Weights of a small transformer language model: vocabulary 3682.
Each number is 50 + 10 x the weight over its row's rms, rounded and kept within 0 to 99. Layers, rows and columns count from 0. The size before them is the row's rms in percent of the matrix's.

# q: layer 2 attention query, 256x224, rms 0.0602, rows 0-14, columns 112-223
# k: layer 2 attention key, 256x224, rms 0.0597, rows 0-13, columns 112-223
q0 127:37 50 51 43 45 53 52 69 80 58 60 49 67 40 48 47 46 49 41 42 57 32 42 49 59 72 15 50 58 52 44 34 47 57 44 53 35 43 62 55 63 56 64 65 53 48 21 41 55 52 48 51 38 64 49 82 39 40 63 46 61 44 50 45 62 34 57 34 43 60 40 45 42 34 42 40 51 37 47 49 61 41 54 52 46 51 48 53 53 34 59 41 47 46 29 39 66 53 43 58 49 37 52 54 50 46 53 47 55 56 45 56
k0 128:52 37 68 59 43 48 60 67 66 57 49 42 58 40 52 56 68 45 54 58 46 32 42 27 40 60 32 48 62 56 37 49 42 35 30 48 72 46 59 34 40 37 54 72 49 52 42 41 42 57 49 60 47 49 58 55 41 56 39 62 52 39 31 34 51 50 50 67 32 52 41 62 47 61 49 44 39 35 42 41 49 44 44 65 50 52 58 46 40 44 64 47 63 50 35 61 74 50 54 68 42 58 49 62 61 47 51 42 52 46 55 44
q1 106:54 45 41 40 51 54 59 45 60 43 47 58 45 42 40 46 59 63 41 71 53 44 67 39 43 55 64 48 51 57 56 50 59 45 49 47 58 59 62 23 44 59 37 40 77 41 56 46 62 55 44 42 46 53 52 38 42 44 38 63 60 51 37 44 37 51 38 49 52 51 64 42 66 50 45 49 43 38 53 56 37 53 45 37 53 46 57 54 22 53 54 54 62 42 56 71 44 45 50 44 60 45 52 50 50 45 54 66 53 50 44 46
k1 139:38 63 60 59 31 56 47 46 66 48 56 45 59 43 59 47 54 39 45 31 47 53 63 39 59 75 24 55 52 58 43 43 41 57 52 51 34 31 58 53 52 47 78 51 48 52 29 71 46 47 48 44 29 45 41 67 47 51 54 40 49 47 50 48 55 43 56 40 60 61 47 50 48 32 39 44 54 50 50 56 48 38 58 54 63 54 48 49 51 42 51 50 52 24 50 40 48 56 33 64 45 34 55 44 43 47 67 47 63 40 49 49
q2 113:50 33 70 39 47 40 59 76 70 47 44 52 67 61 45 37 54 35 42 47 52 40 58 56 64 51 42 60 55 51 43 46 40 60 37 57 48 41 64 71 55 48 68 59 69 55 27 59 40 53 54 64 43 51 48 51 40 33 44 47 61 33 43 48 66 39 61 41 39 61 33 62 52 45 48 44 57 45 36 43 58 31 42 57 41 56 60 38 45 43 55 40 53 52 37 40 66 47 67 67 42 48 45 45 56 57 42 37 52 53 45 58
k2 131:48 41 75 46 45 49 50 59 74 46 59 43 59 54 47 53 62 51 56 42 45 43 56 35 52 70 44 59 55 47 32 42 41 53 42 49 64 47 75 45 61 49 51 76 50 49 27 44 44 59 48 53 50 34 47 54 41 57 49 53 55 46 54 45 68 50 52 45 33 50 52 61 35 41 46 34 35 47 38 60 47 53 44 65 47 66 48 54 41 49 69 45 52 38 47 54 59 56 55 59 42 47 38 51 53 40 48 51 61 50 48 55
q3 090:58 48 33 40 58 59 52 44 49 42 60 65 38 40 44 53 52 46 67 62 56 51 67 45 42 41 48 51 49 50 49 55 54 37 51 48 63 64 41 39 40 57 31 40 68 48 49 39 60 60 54 48 65 57 44 35 45 52 50 48 61 57 41 50 39 56 29 55 55 53 56 46 66 45 41 57 37 40 49 52 40 35 45 41 57 45 62 73 26 51 47 52 56 55 50 51 45 40 54 42 40 50 55 52 60 33 31 60 51 64 46 38
k3 100:31 58 55 56 29 54 39 49 50 34 49 53 54 51 56 46 48 37 56 42 37 51 53 46 45 60 44 43 45 67 37 46 41 69 42 55 33 43 48 49 67 49 67 46 34 51 35 68 60 44 61 47 32 48 59 61 48 66 40 49 47 42 46 57 52 42 48 39 59 64 43 57 53 33 46 31 51 38 52 45 68 60 62 45 66 54 46 49 46 36 54 70 48 23 55 29 39 55 38 61 62 36 49 40 30 48 53 47 52 29 45 54
q4 118:57 43 65 60 56 48 46 59 63 54 41 51 42 51 54 32 60 48 29 42 46 42 64 53 51 48 51 59 52 53 41 45 32 45 46 58 46 34 44 65 46 56 62 49 52 62 31 51 42 53 44 50 41 63 57 65 38 42 29 49 48 34 57 46 70 48 49 57 60 46 37 68 46 57 68 51 54 54 36 60 55 53 34 61 50 64 50 42 44 61 52 51 49 55 53 48 73 52 68 67 42 60 37 48 48 48 50 50 53 49 40 58
k4 111:49 47 51 50 44 50 54 72 59 65 55 51 52 52 52 60 63 49 54 49 45 46 63 37 62 53 55 64 53 37 53 39 43 43 49 52 80 52 54 51 71 56 50 77 63 43 36 41 50 57 63 52 52 38 45 48 46 57 50 64 59 44 52 44 58 48 52 54 29 39 54 48 29 42 43 55 43 54 26 57 40 38 49 62 52 68 36 47 63 57 44 36 53 61 42 50 65 39 69 53 46 63 36 49 65 64 51 47 63 63 45 57
q5 091:41 47 55 53 54 58 42 46 48 50 54 44 48 36 58 44 50 51 61 50 43 38 34 32 29 52 36 37 59 55 46 37 47 31 67 45 48 47 49 37 48 52 46 35 45 54 48 49 43 46 35 57 41 56 46 49 39 55 36 59 53 62 54 46 45 48 38 42 55 59 44 66 84 40 47 48 41 50 50 49 52 56 52 33 45 46 65 51 22 55 58 63 59 44 60 55 38 63 59 47 39 32 61 63 51 53 41 52 57 48 52 43
k5 112:31 54 56 60 31 60 35 40 58 48 73 47 52 48 51 56 50 47 51 43 37 49 34 53 47 54 46 50 44 63 52 48 46 39 40 63 32 42 49 41 48 42 69 52 31 49 46 52 59 51 46 25 45 54 50 70 36 56 46 49 54 59 59 63 48 57 37 39 59 56 55 51 59 39 67 47 55 53 62 44 57 48 60 44 49 58 50 68 61 39 57 52 42 40 41 43 42 46 51 60 59 35 47 53 35 45 68 56 56 27 32 42
q6 080:66 46 47 47 51 50 41 64 50 51 58 71 48 43 47 58 68 58 29 49 36 54 71 47 64 24 32 54 52 49 29 48 48 44 34 51 54 41 60 68 45 53 47 53 47 62 46 60 40 46 56 58 47 57 48 41 51 44 48 52 62 54 57 56 55 48 58 57 50 44 31 53 43 39 52 47 53 17 41 35 46 45 59 55 42 52 71 66 38 53 46 46 43 62 50 61 55 57 68 55 61 58 40 65 64 47 36 47 45 56 43 46
k6 106:40 50 71 66 34 50 32 60 76 52 44 40 62 48 62 47 51 55 48 53 27 53 47 55 43 64 52 55 51 52 29 36 33 53 35 45 54 45 59 43 48 44 58 66 53 38 43 58 52 45 64 49 40 46 51 66 37 54 46 63 63 40 40 52 52 56 64 53 33 57 42 56 40 31 52 42 53 47 48 48 48 54 62 52 47 51 48 47 54 36 62 50 50 33 50 42 46 58 46 65 53 52 43 45 37 46 53 46 59 47 48 67
q7 123:44 67 21 52 51 56 54 34 43 48 54 47 35 47 60 59 50 44 49 55 49 43 55 40 43 31 60 41 52 47 47 60 68 47 57 49 48 48 54 34 44 33 41 40 52 55 58 39 55 54 38 36 60 55 48 48 59 51 51 51 46 69 41 49 23 61 27 56 69 48 48 39 51 49 59 67 32 52 55 48 49 48 54 32 64 40 59 71 46 56 36 60 52 53 60 48 39 62 46 35 56 51 61 51 44 37 49 44 53 41 39 41
k7 129:43 67 34 53 47 48 37 36 30 51 48 51 49 54 56 54 41 41 42 59 58 56 46 59 54 37 44 51 42 56 53 58 56 41 55 65 30 45 43 48 47 44 51 27 44 43 65 52 56 44 51 37 45 63 59 44 55 54 54 30 59 56 58 70 28 63 30 51 67 56 40 39 57 39 47 61 29 57 66 40 53 47 71 28 58 38 42 58 64 42 46 60 48 47 50 49 31 60 46 33 54 44 73 43 23 43 65 48 40 40 45 45
q8 117:58 63 52 49 39 64 46 50 61 57 38 43 47 57 66 48 45 32 49 44 62 39 45 42 40 49 37 40 30 51 53 61 51 58 72 44 46 39 55 57 57 49 54 36 55 36 56 54 45 53 30 36 44 50 42 54 53 41 56 36 59 63 59 63 24 65 42 46 63 46 41 36 59 34 66 53 38 48 56 45 48 53 51 43 57 41 52 59 47 52 35 44 49 35 61 48 50 62 48 33 58 34 55 48 33 43 63 43 40 45 59 46
k8 120:35 66 57 51 49 58 47 38 45 54 51 45 57 59 51 47 41 46 58 43 68 57 45 46 55 49 38 48 50 58 50 52 54 66 55 41 35 44 42 51 52 40 53 39 51 49 49 58 55 51 24 36 47 63 34 53 55 51 50 40 47 60 44 49 43 57 33 25 62 60 53 35 53 48 48 47 42 54 57 48 55 57 54 32 64 50 41 46 56 34 37 54 54 32 56 44 35 61 42 38 40 29 58 42 40 52 63 47 59 35 50 39
q9 097:48 43 45 58 44 52 57 40 27 49 51 39 56 54 57 51 31 30 60 41 60 57 36 47 43 47 65 39 60 38 66 48 43 53 43 50 64 59 31 36 43 47 46 47 51 51 57 49 37 66 63 53 63 64 63 31 56 48 58 48 58 56 57 67 43 47 35 54 55 46 57 60 67 54 51 63 50 59 45 43 43 46 48 25 45 54 42 43 43 38 36 47 65 55 51 50 38 33 44 34 41 44 43 43 58 56 51 45 38 39 62 50
k9 093:50 53 40 37 57 55 48 35 34 50 60 55 47 55 43 40 50 43 72 62 57 55 72 49 48 50 56 34 47 49 58 64 56 62 50 51 37 62 57 55 59 43 45 30 41 63 58 43 58 53 38 42 52 52 54 47 59 56 46 43 41 59 49 51 42 47 42 38 70 44 58 63 40 54 54 50 38 37 57 67 63 54 44 48 60 53 43 58 59 54 60 60 31 55 54 45 45 55 33 46 44 57 60 49 62 37 60 60 48 55 39 49
q10 098:47 48 56 39 37 56 46 61 74 65 53 58 62 48 33 33 66 58 58 43 39 30 46 50 66 66 38 63 54 51 46 52 42 44 60 38 35 25 53 60 37 53 54 66 37 55 31 55 52 45 47 54 25 55 36 61 44 44 47 45 44 39 51 41 62 29 51 52 43 48 31 53 52 54 50 39 62 42 54 61 55 47 40 58 57 50 55 47 47 51 66 46 54 44 42 37 68 34 53 65 46 43 38 51 46 53 56 53 55 51 48 52
k10 104:48 47 63 57 59 51 42 63 70 48 47 46 56 44 52 45 44 52 53 44 28 39 38 47 46 49 48 54 58 65 42 31 45 47 32 46 56 49 54 51 51 58 57 71 44 63 25 52 44 55 49 55 42 58 49 53 49 59 50 61 58 36 48 52 74 39 61 56 35 55 50 46 52 39 46 52 57 50 40 59 60 53 54 63 42 45 56 35 42 49 53 47 46 45 37 47 75 40 51 81 48 44 38 44 42 65 45 42 59 50 59 58
q11 098:40 58 48 57 54 57 54 33 34 48 65 53 52 55 54 66 42 51 38 58 57 39 49 42 44 48 41 59 32 47 65 57 55 34 56 56 41 48 45 66 70 51 48 45 40 41 48 49 54 57 59 29 61 58 50 52 38 33 54 45 46 75 51 59 44 63 28 52 49 47 42 39 50 40 61 62 36 44 62 42 47 43 48 38 55 54 61 67 45 44 43 58 42 51 55 49 48 62 38 38 53 35 53 54 41 41 58 38 45 52 56 46
k11 112:47 71 57 53 43 67 40 39 54 35 49 41 52 54 46 42 34 43 60 64 47 53 34 50 46 57 28 46 53 71 43 49 45 43 50 56 24 51 58 37 58 40 56 25 48 52 62 61 56 36 39 53 39 68 41 53 59 38 44 37 46 37 53 60 38 62 46 46 59 64 31 38 63 45 60 52 39 56 57 39 63 55 52 42 54 29 48 62 55 51 48 69 50 39 41 53 55 64 45 52 41 39 76 41 31 34 54 51 57 36 49 41
q12 096:50 60 60 46 61 56 56 54 65 54 42 52 39 58 53 59 58 40 26 50 40 50 63 47 43 43 40 37 55 38 65 45 27 41 46 37 48 58 58 49 60 38 50 42 54 55 44 54 52 55 37 41 49 40 50 52 59 61 35 59 49 54 46 36 40 63 50 45 57 62 49 59 37 44 60 46 51 61 43 30 53 62 40 62 52 44 66 50 57 53 52 44 67 54 68 63 48 58 49 47 44 44 58 60 30 63 49 59 62 53 35 43
k12 090:46 65 60 49 42 43 47 47 69 51 61 47 61 35 43 45 45 52 32 40 54 61 45 64 42 52 66 55 44 42 43 50 64 58 45 36 46 47 38 48 33 49 50 47 42 40 53 58 42 61 41 49 65 63 43 44 40 63 71 44 50 46 47 37 64 63 53 36 55 59 58 37 61 50 69 47 52 47 58 32 31 53 64 43 52 49 40 55 58 47 46 55 50 34 51 44 30 68 36 41 45 33 61 64 42 48 57 45 49 52 60 38
q13 103:74 45 49 62 51 49 53 46 51 53 35 53 41 54 62 45 46 57 73 50 45 60 63 51 47 41 58 35 39 43 49 57 56 54 64 46 53 65 62 52 37 51 49 39 63 33 56 44 44 49 51 35 57 42 60 43 56 43 43 41 63 53 42 48 28 59 33 52 67 29 51 42 51 63 47 49 49 68 42 53 46 49 53 43 50 53 53 57 36 51 37 67 60 57 72 64 49 52 56 45 54 50 41 27 38 51 53 55 44 42 52 47
k13 099:42 64 24 35 51 58 62 38 33 57 45 61 50 35 59 54 54 43 49 46 64 52 63 60 65 39 76 30 45 38 56 65 59 53 67 64 45 46 43 54 44 48 52 53 38 48 57 53 49 44 45 32 46 48 56 49 57 70 52 54 51 62 53 53 51 46 45 42 62 42 35 56 48 57 37 50 41 53 74 52 41 56 60 39 48 50 46 43 54 45 29 62 47 65 60 47 37 66 52 49 58 47 48 36 70 64 63 62 53 42 41 64
q14 097:68 45 36 68 52 57 40 48 27 42 55 52 52 55 62 48 39 43 47 66 47 60 61 67 39 40 54 50 30 53 55 60 73 59 40 68 47 78 56 46 61 45 42 35 56 52 69 47 54 39 71 42 65 60 46 42 51 52 47 50 49 53 59 53 39 54 42 52 42 49 56 47 51 59 48 62 46 45 50 47 39 40 60 37 46 49 50 57 59 45 37 62 39 55 54 56 42 46 45 47 35 67 54 31 50 36 58 47 54 57 62 52